{"n_layer": 13, "n_kv_head": 2, "d_mlp": 256, "init": "uniform", "init_std_down": 0.0, "lr_mult_qkv": 0.7, "grad_clip": 1.0, "decay_shape": "linear", "final_lr_fraction": 0.1, "doc_mask": true, "z_loss": 1e-05}
Each number is 50 + 12 x the weight over its row's rms, rounded and kept within 0 to 99. Layers, rows and columns count from 0. The size before them is the row's rms in percent of the matrix's.

# o: layer 5 attention output (transposed), 64x64, rms 0.0547, rows 4-23, columns 0-31
# v: layer 5 attention value, 64x64, rms 0.0666, rows 5-24, columns 0-31
o4 107:53 48 27 53 54 66 48 46 87 64 62 44 51 21 50 63 69 20 45 51 48 38 55 52 61 61 45 58 44 40 48 40
v5 110:63 58 48 24 56 28 57 56 47 53 50 54 29 60 45 50 62 40 73 35 58 51 56 58 38 42 72 26 34 68 68 59
o5 104:32 55 64 45 54 42 46 46 21 57 36 62 39 77 43 46 62 49 54 41 39 43 53 53 56 45 68 44 63 52 36 65
v6 112:60 41 33 76 38 55 64 43 49 62 59 45 60 59 41 58 69 38 39 60 45 46 52 74 33 43 54 45 34 45 44 36
o6 108:53 52 54 48 69 43 56 42 52 87 49 51 36 42 44 40 55 22 67 60 46 37 38 67 36 43 68 66 45 38 48 54
v7 094:59 78 44 48 59 54 49 39 31 65 31 70 34 56 57 42 26 50 28 66 41 69 57 56 55 32 75 37 44 69 46 66
o7 098:54 51 56 46 38 59 46 43 31 62 40 55 51 58 39 50 32 53 46 52 37 68 48 34 48 36 71 27 54 48 54 52
v8 103:51 44 52 74 50 73 51 43 54 29 52 58 64 43 62 66 85 50 29 45 48 81 40 28 41 46 67 45 67 60 31 60
o8 103:56 32 39 44 59 47 44 81 68 22 66 33 52 33 49 53 43 39 49 65 74 68 53 60 47 46 67 29 37 52 55 66
v9 118:48 38 31 43 49 66 55 40 50 52 39 41 42 47 66 35 54 47 47 56 44 40 47 32 48 71 39 58 59 23 57 62
o9 108:53 48 29 51 49 51 34 52 47 23 60 57 69 30 64 34 56 54 30 55 47 59 55 49 48 40 34 56 62 74 65 50
v10 109:56 53 41 40 58 58 38 55 39 42 59 43 50 53 64 51 29 34 61 59 43 32 53 36 52 66 41 38 38 67 58 44
o10 104:69 41 34 42 47 66 59 54 24 40 79 60 50 41 60 43 63 42 49 60 50 41 58 43 39 44 45 38 53 68 57 38
v11 107:54 57 32 43 58 30 43 60 44 59 48 48 50 55 65 49 32 56 72 61 66 49 54 69 35 26 41 60 41 44 86 46
o11 112:37 55 56 39 42 61 52 22 33 61 38 65 32 73 60 34 62 49 49 37 49 42 48 61 46 35 49 64 59 42 41 44
v12 103:47 41 57 41 66 55 50 54 62 33 55 56 69 34 28 62 66 60 55 58 48 61 59 51 66 53 79 35 29 51 34 58
o12 098:34 53 59 62 70 45 57 80 62 33 32 34 50 39 35 49 16 63 62 74 56 47 46 47 45 59 61 58 47 42 48 65
v13 110:50 32 56 64 52 47 71 52 44 49 48 58 53 64 66 26 55 47 33 76 21 63 52 61 40 59 45 57 40 45 57 41
o13 110:68 44 79 38 63 48 64 44 20 70 41 48 47 54 61 34 47 41 24 48 46 63 54 54 44 51 54 50 29 56 44 60
v14 101:51 55 73 38 40 50 48 43 36 46 48 73 66 57 48 73 43 40 39 59 54 43 42 67 45 40 40 65 47 40 43 85
o14 100:40 35 55 41 38 58 46 55 53 56 60 62 80 46 53 47 18 54 54 48 58 36 65 63 71 41 58 27 47 49 38 60
v15 107:33 57 41 58 56 45 48 48 49 45 59 65 52 54 36 53 52 54 24 66 25 46 65 45 63 45 47 66 46 22 43 68
o15 108:61 50 41 58 55 58 55 27 47 50 62 61 69 27 42 41 50 53 27 46 42 41 59 42 57 55 31 48 40 65 44 37
v16 092:45 42 39 53 59 48 43 54 51 60 35 54 57 57 35 48 51 44 42 64 34 32 49 78 48 65 56 63 44 26 60 63
o16 093:39 41 62 51 66 42 57 36 24 62 46 78 62 61 53 15 38 42 49 68 37 37 43 49 46 48 54 71 57 64 44 52
v17 120:43 56 40 53 52 58 48 54 42 57 49 64 69 55 36 35 45 41 44 81 42 55 52 42 70 47 59 51 40 44 59 68
o17 102:36 49 58 56 56 60 42 68 45 41 60 52 51 43 40 35 38 46 45 58 57 61 57 65 51 31 44 40 56 60 54 66
v18 120:45 47 63 41 57 40 43 46 44 47 65 69 56 51 53 32 27 40 43 65 61 43 48 64 56 37 21 52 56 48 63 80
o18 107:54 46 51 41 46 53 55 30 41 54 66 62 62 57 58 58 65 71 45 20 52 33 70 49 47 57 42 20 49 45 37 49
v19 095:41 44 53 61 50 61 73 52 43 40 58 62 69 49 17 53 47 52 41 55 42 45 48 61 31 60 28 53 47 51 62 24
o19 098:52 34 75 64 56 52 82 40 49 64 42 54 29 33 40 50 39 37 64 58 62 27 64 66 43 54 56 49 47 31 44 55
v20 102:37 81 68 37 54 53 39 46 48 38 55 44 47 38 44 52 39 52 34 53 65 52 40 45 42 53 45 72 62 55 49 40
o20 095:57 59 50 47 34 51 65 55 70 51 66 35 53 40 45 83 39 49 44 30 56 50 58 19 56 62 60 44 49 44 49 48
v21 097:56 53 40 74 55 30 68 43 62 45 45 52 41 67 37 44 46 45 29 51 62 55 48 71 46 33 60 55 27 52 63 43
o21 097:46 56 68 43 60 46 67 32 45 94 50 56 17 65 42 39 57 41 47 42 42 37 35 44 33 47 73 63 48 53 35 58
v22 101:49 45 57 19 58 47 52 41 57 36 52 48 35 64 53 34 62 38 63 73 65 49 57 44 62 63 37 55 61 63 42 51
o22 104:68 58 37 48 46 56 54 41 59 22 50 45 70 41 50 56 66 59 42 35 36 49 59 38 67 64 26 41 48 65 57 51
v23 103:46 69 56 43 38 50 56 63 54 50 55 31 74 36 58 69 60 54 44 54 47 67 35 69 48 37 51 43 69 59 52 56
o23 102:55 39 51 46 46 65 54 57 64 36 63 28 42 29 43 68 39 57 49 37 77 56 50 64 44 45 63 36 41 45 37 67
v24 107:40 73 22 47 65 54 41 39 56 33 53 54 35 45 68 38 58 58 39 39 49 42 50 60 54 58 71 46 42 37 47 67